config.yaml
head_dim: 64
norm: "rmsnorm"
positions: "rope"
extras: ["local attention windows", "gated attention", "a norm on each head", "capped logits"]
init_std_down: 0.00257
doc_mask: true
Each number is 500 + 40 x the weight over its row's rms, rounded and kept within 0 to 999. Layers, rows and columns count from 0. Numbers have three digits each. The size before them is the row's rms in percent of the matrix's.

# down: layer 4 MLP down (transposed), 3584x896, rms 0.0223, rows 1848-1960, columns 112-167
# up: layer 4 MLP up, 3584x896, rms 0.0277, rows 1849-1960, columns 112-167
down1848 094:559477512486485569536500548494480557534489477534444557578498486506502529455573514502524487455496554515518456422551466533507492508516444462556431492459492538560484449512
up1849 103:545497381449540524433528473456494569513522503476577427485480487508479386469435462483517478512511547539558531468501479480463551535501513525524472456509531494478483491498
down1849 104:495561417484490442499553520422522501425525520481511438426542544438469484489457497546499504464527537496480581442522455576527511470495512527511480547557500486492546509502
up1850 092:551522451511466522486484461556513545466550469450469536524500444451504501498502498515513532565513504578435515490485525513486501527546542523433463438424522502464443495470
down1850 094:430443454553470487504571540441519529521524506553481519523495483481534520575584460489518499472558513537516530514472526536426506502462513497469482477545481454535445526505
up1851 098:458489477515519516541465524449434502513572485436479505478484441460513547526503477450568462497501444503474531472490469485472478529545520555543547536550491564430517376566
down1851 099:523457553545495479583505483478586517468535455483456466476550542469520503466460484468542498523508565528504497556484578454527529466549544505528487470523521479516572490467
up1852 094:527523490463525484465487486553482572485568547507536497508466546414515480529508465559482511437442485486448474534519582512497497518498524482529521462455504467520473521471
down1852 102:537474540550503492510474456476551558490557451540565509497470485515539468408456517479500440473561508542571466521498519503549525573473533492532504502538554532473571574481
up1853 111:504485446487545537483541550470533524496473511453493549473513477508555482530503495475553485559556539541536401433490488463524485446462488532461498425514504501429457568522
down1853 111:528509493496486531516498586536459545534508485418506501554548502579525538508558481453516514554487485537523516576538477523447515496526458571542488490495518495494482482417
up1854 107:489582492459453489499487483567519479528515493469501564520517510521567478503513468493484513484470514471468526433492544509518468529508476506388485483450525510480542495453
down1854 107:527510511522488517445503513549532444471469485465509583592485553505540502538510486498520484465472545524525580518528479476440526480486465453465446505550458520504572580478
up1855 091:524533487484558477478447481460474518466555493491557448470551377560474502456463443536515492547451527452434492533496493549477559514514477559505472512555482494471525532547
down1855 106:553470532502531453564492485531511517592593463477502549427496528527460488488478545527465474484490492535515467540521439524482383496478497488566487508547523520480515473463
up1856 102:430447381514472486507567508580482495447505435544554574494457533558546432472545511535490517481462444465501493485491480488574515499404528575505500519438466509428525485532
down1856 077:519554620536521475462494461516548507525559547438439529516499519536560530525454522501455448534514549500506554467500523521478512482518457359520551540427590526537621516541
up1857 100:469484522496459411436555519522483513505480518495485587474447472504555455456472465500463558419449511423505474409523516482488428542555513476515497513486468491486544516512
down1857 090:507486499491449489541517439484457499460476477424526462449524527474507498484456477560511515539458529444448513480563522488463529468516504569528478435452463480540495525518
up1858 103:468483440532531477492506487552518525552525478538473488496441480428506447476446473438416503529478501548412522509540569443529491475531635584437516437472503504492494503514
down1858 111:533516496492441483453533501438489518475481442523549543445453497506405495411457454568494541427526574517515482450533526529454473462460466501467420458529419461482482456473
up1859 104:538442472532485479548439472501543466404506555450460454469473450456470447486492492452525459439497537441514522522455511561433504470506476591469472425430556526515427435433
down1859 105:548531535517549492490508485461441507499470443465506491545560609503469568555552523426471499577476485482508487519479479570519511461498481510512495463481495518564393453492
up1860 100:522476490460567463544567445410481525565531553494529520519457555538552478520449492481433479580489502509538535489528479483520518417505506501443543446536584503453532512543
down1860 098:459536494522520565539510542525574589491507545517559576482550435442486451532601449508456473502448504479502485475510452444459513513504506499437545502472455534464578508479
up1861 099:518454538568498523476547467462550514520522483477510460511511443479608528504481478539564478529463501478571511531516565483469511539510508563500510569527488554502513560499
down1861 101:522548488500502456476515502479515488369550515508546530455524498447522438461476532472467558504446489591454509531415500509515531493494462472515449548469471579532428546478
up1862 103:492488448478575476505522522485539504456568524479514455520528458561431542463522521479551526511478512516503433521590505508476549528477491490586456491492537514515523593534
down1862 113:476531451508497548515565502453450460518498522534530517498557500537459474546489487493460489475491515491503506517500485567574508528561547522488582494494585543456473526486
up1863 105:471527480533590505479480462485509514442549504479454483517517554492554477539548501503552549524541597563536526494527521617493571583457519522518474468434521523505510495462
down1863 113:505442500547529486519557524491490522441509562490530387521441516474456482530496475570558471491490519474499499565498437549400499563503539497558426557487464513468449469457
up1864 097:441497475518529456550494507509512533527558515518545500452467554385461493541458494463431489530514539467472483482468558488528441509526475497501545489511459529572540483522
down1864 092:518479504510424472478478509489451535464466530530569525505518464505566498458564525479473495471551518485530541533525461543511512490498524564481511507482541532460429514523
up1865 102:452508497491522452508471497472479526572520520468509502530563446478411529438454462521474504437518534518466544556516557514464505538484498499465483500542484471477630467495
down1865 102:488447440517549561542536483530445450542497512516538528507442531501501520467524479496500450498482514581527503500555543443531411498524548583384447463452454565512498485431
up1866 095:454469509530535535465501424575492512518505523467503445486452556517531458474441477448563442439487543554410487464530423604525568544462494503484473470460506454451518481582
down1866 081:503563504516470438481562478453488515489492504454432532476480498482503450453522461542526513512530448516577508539497546467454454497589450453443486542525442494511511552466
up1867 107:484544485480489576392483508609520534492462531470622518480459508533545481522443509511537530481491528427471507440414463517513537519510462466505497528413524542530471530506
down1867 111:448556486511545419483512541526445508410508532547557462453495525574489494499506502465499465465466474480519412427571472523502499501497483546476524545437441480490497532572
up1868 101:547588408486563488495509482527470474479513531473594467556512477573517470494538529461523483478446458479518515530526463538504503468489567524570463478456460569414523544508
down1868 099:505481545507461526510517604562570588473486503534550460456526529511472474525564490473463545449463540499518583435593484445427530443539426455499523532509483496557520518481
up1869 102:500490512490490472422461456533434394487505474489533495548479567431517540488540482457523538480547436453468519573477555460437491457534466467499444477538480531462450575543
down1869 111:476495499467547516509550505462488523496526537543556550499441511547560484477545530476566472508551506501447490514416441530551505422464544533518538484445494549458449548548
up1870 104:537470450526530541503528500515484556551452483506538504595554453450418513474531405539488462517533473497527564513397535609492482472504493511497522533542525487503474512585
down1870 103:499539445461471526489531563536543499546470535528488552535485523481471526496500514498398477491532490493489486561442526560569516463494480456542470514500522468477470436508
up1871 096:466512496478506543478554494470494511451628557498547538491435523519492510518457515403441528574507489450518522453515529556542466485452508540541469492388503529539507515550
down1871 100:529485491484462521510579499486498530509488493508530521497505486533466519508471458509502526522497479491459533554540468442514525499517511450543530472495512543427615513427
up1872 098:488563544575542499489481485566446512514550395450514520550478532550538459458463470460527506562539434450487548460548437494488490536466556497539555509565550545426481518511
down1872 088:410487555518620463550452486455474523527557509510503514467517524587500477499542471609474540578398497484540498591534522472509490491460533553551507467587506623514497503485
up1873 102:437447503490555473515544482525539515545587538504490447510515520478473480485587466516536403572450515498489560442514604466427499549502463533522521462496506565536513552529
down1873 104:502463551449458457527388547465487501481486485580425495568537530485530471471591539486501582476451445523535481496476553476418488516481492445470500515495427507473498464537
up1874 109:562441494480588530477498446492496474446561541522487546488515509433448491544489535501539502545508506501474536552476511471434568539603492520429498477491542523513474590596
down1874 113:559427552525472457516514443505431488516498505542493538551518533507504520525472461498517481533568479462462511525520469493477455519449505477534555515513594528544523551596
up1875 092:540477501491505388483487517464472534483485526504528578525480492459592584514461538540543502572534542539447511535457572527513512513422523549456493488473508479532493503527
down1875 083:508476502485454500528502429607500449501492534545495484472510485469536499482460417374500464504433471427429489505472489486494462543494559529419499480496468547520530555522
up1876 097:458511495478579424568484487497471439500499488444487490497418506463472475472565478495459479426502517474577430484490530512470511424487551483485496518490478496492539492480
down1876 097:466499498511518449523536540459467539424524480472424494479511538501505500488502494506520465487487500494553463560426526527548545486441435507517563461559530491522494481405
up1877 103:535486508437559498504526477497517504501486531478548480456479452502579570489485467471537572512497445488506468560450546478454552476464529460440474533509472534508409527477
down1877 102:474468455488491472482434491449523428526519509453560505536428433440526510486512479462503461467557465546450466537461451529397525478479493554483496517519481531492563518542
up1878 123:516479497539569514473495483463455491482572483518559513513517534502505562506480457525503486489459539442492479566490500502484469560575512494499455426572521516470539560521
down1878 123:456489506544573539434574510461474484525509501511547555528574477479582493509459574505509511566511462487472497557480517542467499512472484500395541461486480564510505461494
up1879 097:493456477485563514535502373486507498534473536513498446527455534576487521418498487482541471524524505449483487452543554481473571453522511483577494528485516545474440485558
down1879 094:473487454558488494497494523512464545501486528484505461507533520514410430512542486561509459513536503445488423550497502419555517460504455558442489489554499464502441473486
up1880 090:448513505536474468582503519596500544556523457542480465480472535515563501543496543504518414409471518492434464530554522472490510499559550533489439503490517614465499573505
down1880 088:577503471445545508484455547519513468575468544510502498537506430476495503550503449542455500484435475435505486541501436462541555541489515439536454480481502512512400451433
up1881 093:509471452442500533561603470498468441486582544489525518548449555466541540523454496527452451534562526533500499440570470469527500562442524474478434461499488559530516551488
down1881 095:509495517506534480466567538509479528438493521516457533520454487527514473480494556440603541514545514572476509415553624541498489450487524494517576578519456466431591493540
up1882 098:446553505454501547461534490450476453541492465450529489472463472446442564457490471552534487467482587560490470493491470484508454465518547468456511548531493518519467474557
down1882 094:549519557511474501546475611487525493504477533528539556521499522480484516523523531511516456519507502515540473449478522554482549547525474554527501459554467386493424454568
up1883 092:494493543548584490507492488504484441487525477486544523474556464464461479490492514509460522514537455455458488508494465531470616492535533565538489553505545532474492558541
down1883 102:530478498524521570462534508483580531487529556511480510504450440501538487563505533492436508436537504547489537489468561516523509522488538484577516519546502535439478440472
up1884 102:481459457469510499501480483524565489555546513546490503457550430555512500531484524468479457534551514435454491500517488594490496554471582511503470504559531552491554461514
down1884 109:502405481470526568427455498551505534488458507549535535556398539524428556516492478477525489419511467502484473469492482556530505488547489529491485520501503542553574405518
up1885 097:433463444524579573464561542480541482508538493516464508524521521497469522416432424541520518518443454529460491540505451518479563450517511426522493489548484499441493566499
down1885 103:525438517499477529441466504528465482533464498489539519469452450564500453577552487506560453491478440387434473491560433542449510505480479527498533518421510539509421509485
up1886 105:517492460457527432519494472543513513549530485535496437508479456482521484439536506545551465506533455478520474505488552497436540525492554559559512504510507560514537507550
down1886 108:503462518510506526490527476601493478577451503581508515492504468523473483418513539536499557500496478472532556525557519481488514508564544502531544601404463490458388544496
up1887 092:512449473561528526507543488495511448549453552392503617490469507492495506565523447480435486504513540555485433503486502603498440474488547594490516506506507529467535488536
down1887 100:495492572522393438485466526509514426425489511435374456445429486421419494454523461409544488520545502526515513561503542445491505532495580508518506539586484539470517452514
up1888 108:506515443476514515491543513540551477519480603497565463456463446478450520459495477520519522517498464510515458522525499602429532450461505425406450484512476448501492484543
down1888 113:475475499492483499451499492416444542491450493511515555555501478510530546471547525506477546508487525521450471487509472453484544476556445513505510472463522495444440513537
up1889 098:478494476515499583511520510489503480467545521541523530383502495499480485523511486467465494502482519566478542539491466478404464539495481520513557508515479527491472499468
down1889 100:498491499471503549493522502517463453552445478534523596487504515464480492497517461445471433479523416485464530515443460582517525480530475549545443538508485472484447448562
up1890 105:519497423502473445487502542517539530562484507537507545450496472463530486441578500456521561517516482475520558516517474489518484458448537598484531533504489562474497455586
down1890 101:543494546408468567499569544509538536544538475535458446511539390537497547461464554472458534513473536526475523523551530466518489444533538503470480524478535520553467578535
up1891 093:484522378466547486480456483584520574411516559522491431485492507357583444489473501516603484459449574473508512551489428491511540484469549537463559456450542544483517499469
down1891 099:473542461522503472526438545528472501431447474490461536465534454517445468527556431484486506515511374598454538459400469481418465415497507467464486509500444452456557554457
up1892 104:514543431509549515572488474610460539472561493519531462525528501461494562511548481489544458464434575500483442543392514585433586463492522475458486512543471472487624509508
down1892 096:439491513558563508461499409430443535476463510517516520410551490555436476515484425449518505462511476550503489492503521512494443566513450495493537490427549505504544479442
up1893 105:480480542582501529439530487492541536538484541528507467551511488534530542525579476495481479528459480513467510559481469470401530513578519495533481517532487467452508458505
down1893 101:516512465542527523512496468487543462561480573508478589492441433500496510464459526575474502453503519489428460472516484540414473401533425550506537505436494501526492489475
up1894 096:512511413506498476535521512401463505440509471475552501483507503488428519477458491442511559483425488489530501536540512540444514473569478528555474474515452474460552568525
down1894 099:490470470528494505499477530539528558496524492553567459457487477541458489494540492446536486496415489501483465523589513502492498409527475557517506477496465581453448440431
up1895 093:529561485472516418465492548471533491404595533494566495443489507407543509447482498474495561529498501427523484457503563516470454510571522551558597449482473490463451487552
down1895 093:550526527512554509548460495516426487583429597503485503512522500483584473491465433465547439523520482487479500509554459552456528521492616409577462438451519549532527497595
up1896 100:447412510430570442500475455469532514571502503511502600521518548476492449512432399445544513558513476503475485470494540531489525554442465505538529560432554522497509486588
down1896 098:547465474480488470520497539416505462497506428608453486481471516536474509478536463558443544548503427450438465500495489507521517549447489477516468581469546519489437446490
up1897 100:483477512555532473539519500567424468478478491496514538526443532528513488520450498505537367533507562496490537462488469470457418520559507540448473456453541492437557591450
down1897 103:493504496508439420526566523512461510498463600454568476516477457509479414481545514467452535485520504538476482467538466547524509482521546439504517502474505532498481485512
up1898 110:508440455522582483477454529475498483509471493465558554524523435518497463453526472454499565403432523507481540510436475496544532534544461454503511561443563509494559508501
down1898 115:434415539569445559576497553500495456480443522512462500557606470511531554456532542453451529504479565551577545515476602454444514455489489456447405527524559625498559386451
up1899 100:511509472472527476509492462481530544570532522537507482509523454463447509524517499490529388439543439458409496459483548492452483518588493525535503549536589529430487534489
down1899 108:452531473503484532468495494450601514521437518467467489507487453494439565435467540503463493468507464544496490499552514561491517561463464425520457492498545490471479519567
up1900 094:509510534476508524478510440421506469530500504509496571533482477512512498451513469471454447471522550506484541465474409448544494488444552501442470475474548500507501457534
down1900 093:506502539413499538497536432490549553574499465554562486486543460542584495524545526491455498536596523553446498490499516553479479507475537498502407516520528545491457521506
up1901 099:475504481448570481451456519533558518585512483519448458488457448489572518467437425559458467457505510463482558504513470463470455445492498493512488562559507541517498514540
down1901 101:585484492502520439499518403507559656462489502455507464533525544470531507517515458537437482444455537527459493497540502503442454559495501433506496467566451461584471468555
up1902 099:528437491534553522567445449456532494466466506501580462550465502522507501504429454537544469458524521464486531524499493489525474514459516550422500446489582500490448519523
down1902 099:501545397504560474480497495523513505492534533511479449534535468558531493581539589504486522465445473526525423508479575460482592507491436503414472539463478566464448513471
up1903 097:480457455480501476495560524525500437514463501483576528514560440498523515474384453463590468591518552572512529534515527461516495483613519619479403455527496616460522492495
down1903 102:579447532476522470483486499560472551500518516430501501521502503393532437526400475468529545517580506485534579446476536482503552553463483542483478406504515501504453446548
up1904 101:432453495460500432479506513520508502461531498487530590525479499485466456497494481538489544560502462464489527514439551504473515548484547506544533450546510503521569507481
down1904 103:502559492551539521495541505506463495493422468438514589476561509432559418481500483538495483498418499513497592487455481469459474522539459470486507497485515493592438549457
up1905 094:463493491541457412522521422510521515506528455482534493536480457475459417547543519508468448507520474554548458448555489515474494526470457461592401487545520543472504497558
down1905 088:495500519506488479516564483472532447478508467524472534506526490491480490464488472603504534486526449490463437493506495436504505408515547444565518522506605475478469541564
up1906 107:469496519489490546483617474464517441489565476416531481523453491538499517508510499457511478443485489504495456486478582507483497456567534560496510503456553490462469500536
down1906 114:539530522491538498446559541478516513563602521466551470542519406448480522527481458531480426529534410458587484506509500450533486491496519532506503424368540499458523511433
up1907 114:437480465508507501489549452489463481518561504383475503502451422451498505492474463546478447630539535607493548552511575585477466543516497563555489465530538503484508508469
down1907 111:500548496544413448491484423473488427429524429462529538488517479572514493507500521544577483503524469513488522476455526537419495517439522492491481469488472503571524530521
up1908 098:517466555514481557561560546391464445533553580474567458565502356397528530493507489459530589515535535536492514581494563499482456418560531493457468508495541508444420592563
down1908 098:517524522598562481476523424517441507554463586567488514549503499564473484448479461489517496549506482589494496572510552539484505517497526536416481474527524506496602476489
up1909 086:521509478516464505534540489481518550515508499535497448563509487421462440529543463496453484493469474409429535535514493480500505442484535532561497433563500509446546542540
down1909 078:513480521481528486460565534455481472584500460419463464497514545456527479464462505528528492458578478501526500549467518477462485575546513548437541534453534452476464578434
up1910 098:511393488446571476521530500548525521444497491499547506501548506468461500475494485519531543414543454462540529451479477474531489463494485482435524494547499484419558509477
down1910 098:490463512493605472547546509495536463496499522454576473479470458501525544527521559452625526515513471474487508517517459522592551428548537477531489507441449409481569569479
up1911 103:539517447450573498468557484510492486443540481547466471516537430497407547457472464525470421548500538539489549470506527528514621500453459536520521403486490480460479469498
down1911 107:523493559484497453615510491487504447507405529395495534560514531453551485453499486515471498471507516526505462524477512470534532500521471594550504381544521448455489515559
up1912 102:450476480435482488520472490518484506539566632509535431485446546429515527442484484448538477463470509444469462516464475545580525480495513465527495506475531491460546487467
down1912 101:554444599562497528566512529500483532494472461508542515505469499584503507526543504455475506502514473504449517545496492475419501467494583528507554526509441493510539503475
up1913 102:565506469581450487418501493492572496524515551486501502498511548464551465522476483481526476474473531471493494430486459537516526428490582431483501475395499498464465500530
down1913 102:555506579525467520500473473468516554557470473508547477532594498487466470434480559482456508539495510505519496560546484494511582451539490537555483474510537436487470474443
up1914 109:503559494478475499500496471523600491495537440439541418546499467390458474523518473493573552498556475550477491511495557468531496473530493513558486485467487511446463576606
down1914 123:503548428468471552492424556508489502496604485516449372462464507495489456536484481446457501457559454507461500449462512465495485547530482461486464425487540485510490524491
up1915 086:555535454443557543488457446508461517487487481468567521555505480461541516474482491497455390495481509507463571457414482490488551514539557473462492467467518529463505554541
down1915 089:496552454488479391564505473449501446576471489496489498458518549488483473522534472575494581459487458543493593475487537573510574499435455558523523500488539417487515425479
up1916 095:517553511525497524529518427535452547501492525571591478478497516489500446505525520428445512481433521496568479492510500485527506547497466478438461447514579468449576482462
down1916 095:529424483602473470529481469529450504519421447518520496482540492511499484527510506479474492504537474550474538516535466457462534562481466498545485540493498464462492497499
up1917 105:513523518571547444477528484479482484467574463549507430549480444495424484527430502520534576420468460522476452546514512533589511517502546501504553528516533546412489482495
down1917 104:497454550432546518384467507526579485550468495457492498493503493491487467502495540526509538512485483485479511512454520516436504470505484517440495482545452494491496508470
up1918 102:508499518491484452513561549490480479534496515454543488514525467484579509470495482483528471469423453505508508462514478523471509509430475545521504547483469511474518548503
down1918 105:424456487505445471447526576536444605459499437543467485523476476490563519481502516465526473505558474501440478492457466445453477568443504500540471518517479525455544516457
up1919 112:584470441507561407547575476531489550451473577455508561420508523474476509454546423472522528452556517489509439501471557511526532578492550479481466476477583486518546508515
down1919 114:574512469433510407493461543500510475484458560501452534514495617432456490481537475484479506496464498508497448488521514501483542550477462466499438444464503528544450401517
up1920 094:522454546482554490478565480532440552461560397506471456500499478569596442478416510460473460403531514505492532481516512522454564580485555526519442530506497572488475493485
down1920 104:537528481540506439524568494476535436490491545513506481535474565451465539505544523500496493480542502506571556473475495469489477541485453448550492522494486545474501481457
up1921 104:505482496573531521445511471562448461531575492507517500485468454449448535514529445527515521534512529475547485470434490484528541506490503490446535526523551580484494468520
down1921 114:475517545469515576543559528470444499493550490468501581498503511513532498532481505498507525466556505577495503583481476488584508528424452457498511571534527426475535439443
up1922 099:465531411451513466506530399529510479485557511550493447485424422494495448486503522510604476482552475526525422491500468471516558494504489464571437533507535597488441473576
down1922 103:443415506509493529458466455504501444418503488477517542508529453456528518511522525559461487506533493549510532488487519474512450491538517453542468539469452561504404498518
up1923 094:488524461558536438444473505547547445473488527451476605440516555472484503549459472447493516475448455519505559480495483466509469541531517551463498462488459534452562527532
down1923 099:529581440453558518442461496478488464446526543510514489556484476541465513509503500480488493529482480497539499540530485467484493531509514521512525470468440488501496456523
up1924 101:448571465500448512519503474553474496493536511548531408540532512579453487446412515468437540528531615606452504581408468501476498539535514563518488496511566514512540485451
down1924 103:491485575515459488487475497534535511508452525498529492502517492517488494478471621488477501524479519573465479555480430444497498486564538453557477520499531435466433552503
up1925 107:525482471572544544454465484511512547507458480443488470471474455461513498491430452481518523424483556530458459529443420496464529533493489548541506545483485567462487494600
down1925 117:473606483534504555514411552536481486463519458536501480495526505474492634520546523456460485579436553535553462461453493483560525535498471527515520520426440491479528472555
up1926 096:551496472532479544488486544537491567533470549476444468526486578493446499415523442542554456449521434433425515499531598478452515477424505537477481496493568538510408564514
down1926 094:456512508550442525491549520491475522470382497454471470493477533495557488528510468518483481433506550441477539476542531456528522537516385494438474488471438516480504541485
up1927 106:482467406482462579514503474524539446431538531486448464551458440409470479559472503483560480494566519562490512537567475555532467513517554547553474538489492559515534483590
down1927 109:515541523465535525494476530458431524517486540419527498511490519443542558504511502479449463511519527499458457525500459439480504517497515499510523458508570489466432456602
up1928 091:545534530569469530554564508511485482516521457473456518438484473556555518519517468446509513459480486523456459519519559535448495518499507566546454430493531559452545529546
down1928 079:516524516484544481455465530541480484552516491475558474472500472476521503431532491507476532474514453526492482518472501461491453539502566540452570443443487488479472491447
up1929 106:411572554610477476448576504496537474437526605445488473491597530422501589502554499439481507453642471516516406482524502530526494475486496470467595558531597509428389509498
down1929 109:514494534524473476473544486467458490504442494578468478482479466516497475574568512440518504443573521509502475461506441510511498434496489481532471454431485522449535478535
up1930 094:440446476524552459496481452423541551495543489443508537464484511479538430437511508525527464471577547480515554503540491506503511513438481561386487475491529508430496498514
down1930 092:525512475484554459521497521426420446520493497534428464464534531504449483499525467444508550505470473517483432497561514509497494515463472475474593484518442482497516482540
up1931 099:505573514483463496524551511515469522510565492396524446477449454493500510480510451477464492529481493496515527508544478480507450477422545574479576422591442522406475516506
down1931 106:521444570450470506502484506496562498528543536497491498548480528437490535491470515493441507446528485532546474458494619554451529510470462464485463484616537521495592465479
up1932 103:505479487482475474460474490512548580463585483546494554407448466515486459459366446456442517534498548444522460495534598466573560431459517565435481466494514520467492471492
down1932 106:481515494521522554475495516544487481451494510582458520486520568421471504475388497558594435544525517568476511496535534542522509562578469489484414447461421482553542513451
up1933 099:470513531580526470475522506579468410534506592488563452533490582492441443485457419468443528502444479448483502452509451487550541510439565480442490598454526574485476530455
down1933 098:503499502516476510493542477579498442470502559494545501568455538509508477486414412481475530512526440476459538515524500553451566465481532575500532454466456514546485425520
up1934 093:490453545482506523447476501520495539500505515501499401501459440529420484464557446483431487474639499488502443490485453498461548426524510512539555467551493530511493467544
down1934 083:485469519518491539485600444519505563532489504458462564451562523543507415514558533393497486509437490551454509515507541484444430495516482536530481402537505473528413443451
up1935 107:502509494555511524501550527487559486529620517437495489518428509438532447573578510576468532514474438488448511571525578488445456500412488545531592549553514524505553427535
down1935 102:493505517448550449456489548496466595506534537516418501544483464537481487519537494478443490495551513527433449426457559473473441466454447500516404576521559557517569474514
up1936 118:503510494506539457509546406484507525577522578466521524474476599537477496478476484458472518483402510530474459587487495481486523525474481453403496500525524477497518496456
down1936 120:429531494554517552581556399508532529504498513462523539497463559547545498439520550605538525454492468529507472543490444480499463593454457583540499479498528522458582472553
up1937 102:487421488551509484479519494441457473450523451481546575510476475473581511488529480547514489477489450464435467508572471495527543431521554526461494468442559499416456473530
down1937 096:492445557488484491479555578527482467547541507530517549566511473503511497508442432557415517542441474503473517510451502447482509467498418486451478525518510511540572592492
up1938 109:491529478507468469504435476508448534529590524524502531478476536451547516477490504506567517537432481474445527517436541541434577569457507613505484525520547573520466578458
down1938 103:534466497530457496523452532485508585379507460531487516460483562442505499422543533496509468492493495550500478502477459582476471534531511577501511495465445598582482478430
up1939 104:480423461517445472450463503514519492412509558439501506530465489495445514469498418505532589497457545487522522455517503530501552534485489512484475469531525551546519532536
down1939 107:486515516518457586493456444478508428476512462512483424519465480483557461525468524472476512598564488496499547437525516504516420530453486537448499486458556531477460530548
up1940 090:465476477486480458426504505501556544529551471474541499525513534550462532548508567535523479498506495494429473501510466530525572474430451532537505490522492467495563577486
down1940 089:533538493445486517537493544577500451525470453466453522541511492443483471460471514543513448491503525443496519482511474513489500565474504364556453512610517508504511549480
up1941 114:429436478416520519587500516499541485583529481456498435506522462453538467496456519482578543470511560463530446507489479574499586461432482524516527425505457475428525562438
down1941 124:465483532524468510528541515583534472537526506450472466493537506482507443531444534496447542487529579480493442413530504569502535461536490485496485513522527497413501520507
up1942 094:523522503474550526473582529522582484469492475456489523509444477525492504512534455462500459559503546494502459511515470444454502471593508485574566438475503522514556541535
down1942 095:547470622516510479509498528515484408504518554502434467480447513471567522524467486481493565533399490523481543452525443499447517582540503528516472481494493500509495479515
up1943 090:565471492457496508465452480569559498547465482388512520465446502608550477449514495431532467487543524519530485487517588529553443509499560520555506482520555523512574540521
down1943 082:553548509507513517491486493500458535412527510570428447460467514475591498451543520477500502455472551497494544501525491490497519486495506524500554505459515510465456413471
up1944 099:468561511585555536510455464550470468580476435392505522500506442483504465473494488482536494481449553480438569499532490492497529482528503503559579467581519518470525543490
down1944 105:511467478542590509499487478519488521523545468513509564595482455526481606559489478423538457484461500531416493500437506504464405615450458454476465475551515509530558525482
up1945 102:473524400492536549530494514545511530388472536458530502472486507501428477538556496432552494525531433477467451488396497521492469444471511511485500472460463594574572535498
down1945 099:525496489481494476543503429505514478471454453568526444568449522519548533523508494587555521555467524443521520494511479449523461447502497451554528515545452596512439512533
up1946 101:497510515533538516499486479535437506546529522519535566491516487546451530507503495493534477501467610555479402501383440475402543484555463515397542571477451514542520572488
down1946 095:545445496526499475516563464442426543494448576518464423546533530445441553498492531460478471516485507464520565482556499555564505530535598431557539537449497520469485511465
up1947 096:517513426549480483478542498565515555554525552496450536490514491465446465568533483521558485483474484462510465517421458509506488467521545513511579487479511520432491508472
down1947 092:535498509510477508556593466524521560520515493584443571472461482501460510544440473525512507530465468477486451435429509556529563550447559514495530515460518425511493510483
up1948 091:466475562445494540527502418472551500444503471476496532554443519538531478496491518567534503592500484511481478486503512565432460475558474517464523469538476542449446531452
down1948 083:483484484505412582505430524510449482494461530451523462486530525513526532442471521520494496468474500489484526408462552480470433448503495486492486400502546489551540570463
up1949 117:493525496553491475495500497479481545496505537460526481447509515490494489502485463467540495475524505488496551618489453549499485463460468482547521507515434553462528487472
down1949 123:541572571526513552470473461446467551530524563534531500510523444477536442478489484491512484503440470500517509508438556552480445540500469523551502511540501435479522550463
up1950 099:541486468538562579482449493447452492557534470553453543485522502507507504496524550480486528531438560471547432472483517482477479501492456569541448479494476555477487555483
down1950 105:486509547459512488496561491493468473619460484402519456474511513488526596520563557535531455514518537491493510640468539542483564530508481463494440503414498438483417532472
up1951 099:540478462485460501480515491463536520437499497482496506524466542538617466494460491528528459408480479430431563555481532511505508460491538472478446464555525483507520464603
down1951 101:444435558469506623518509505571538538509468417509614526497497467542489516524444516462494535462519496429559549509547555553442517512475441465507520490532586498490507447481
up1952 105:518410546484513480501551521542504423529520458450514557489536488539436534467485496517509495434442519497508431511481476521482480531581467493504531532511502575527527459511
down1952 103:494484489539557396597479509551463465546493489518484507473496504462388479467507508464474471478526534611578486486486538513453553506500457465513491550463423514475475423488
up1953 101:581483490452497528506515504581518417517488586449487538499479460434492484488483487429524470444498487496427474462481571492512460463536530489460540578474495522533548518514
down1953 102:474508508466526456490417529494542580518519480469503550597507541431477522567506495511528494404536467540511518449438454525488439460501495506520524571517508470491513438484
up1954 096:558462419570520447533579494450475571468466512515517476535536539535512493496593451541466548548519552529480501548501507499479481537508503668498485498428503494443555535499
down1954 092:481574509419380508511499464471497451529508515469483529472566472473519506482474550516507469490445516448472481532463503505454531465541489537472437479475507509553562511535
up1955 102:513523479514511444446494524576501525509539428540514494504436525512450484481521502474490527457391519459517480539488467503591449549491531532503492519477494550462551529518
down1955 104:560525522416538459501466429461562478465364505495508515499460463499436529498549436339596528468517457538543544493577528492451456457476501509449480484508568537517524469473
up1956 105:577495459519515436473533521503497507506495516387438541531448473460537497458478497473470524573480514475530494535478562546520469541458507509456450542449475538453512518504
down1956 106:517474595511465477419477478512548493500529474581533504534516526486524400497496524505463499525526534540458502447494552516423559496464506477477545464482515463507532528522
up1957 101:506511462488457442565494555501491369464492481468475430564490404443526494491488479504484510499462499467463489559427578504504414524486480500528505484423482485517556489496
down1957 098:471435548469504446441546483556493467505485459494517480577520496469492521495485526459492478481534556518505509488475448468505514501453498468552451521532484454446496449575
up1958 099:482488460493513498568501433464503542377516513508559474388386484503566451530501524545513556548484567513576445568508379502527490464524582523526513407531517548543519481483
down1958 097:452513583554456481475512445464501494491502498441501521527582500487531528515489498508576535478449463542462564637488537516500484486464525429434559453498493413507484379474
up1959 096:476497500529526493522484437516504523582422514500560591509430558523515499505516484500496540505524484500420543506475469491489500524469488499501447531520496497488515489570
down1959 101:497510550506415511509539541504516549468483506511491489508475496437459541522497480482448552529518521502519449522466489536505463489458533467515519507544563461429542458524
up1960 101:480443476468546522526508466522477487534469472515498516466503467466480513461539482397547487457493535499494519504512466493509493520526538534546510502468478484520535477490
down1960 103:488508502551542499580508530513476518409466560538494488486450444437543528455525525483464485538514496486487446544495532468537518470581421526519453497514493555504467458502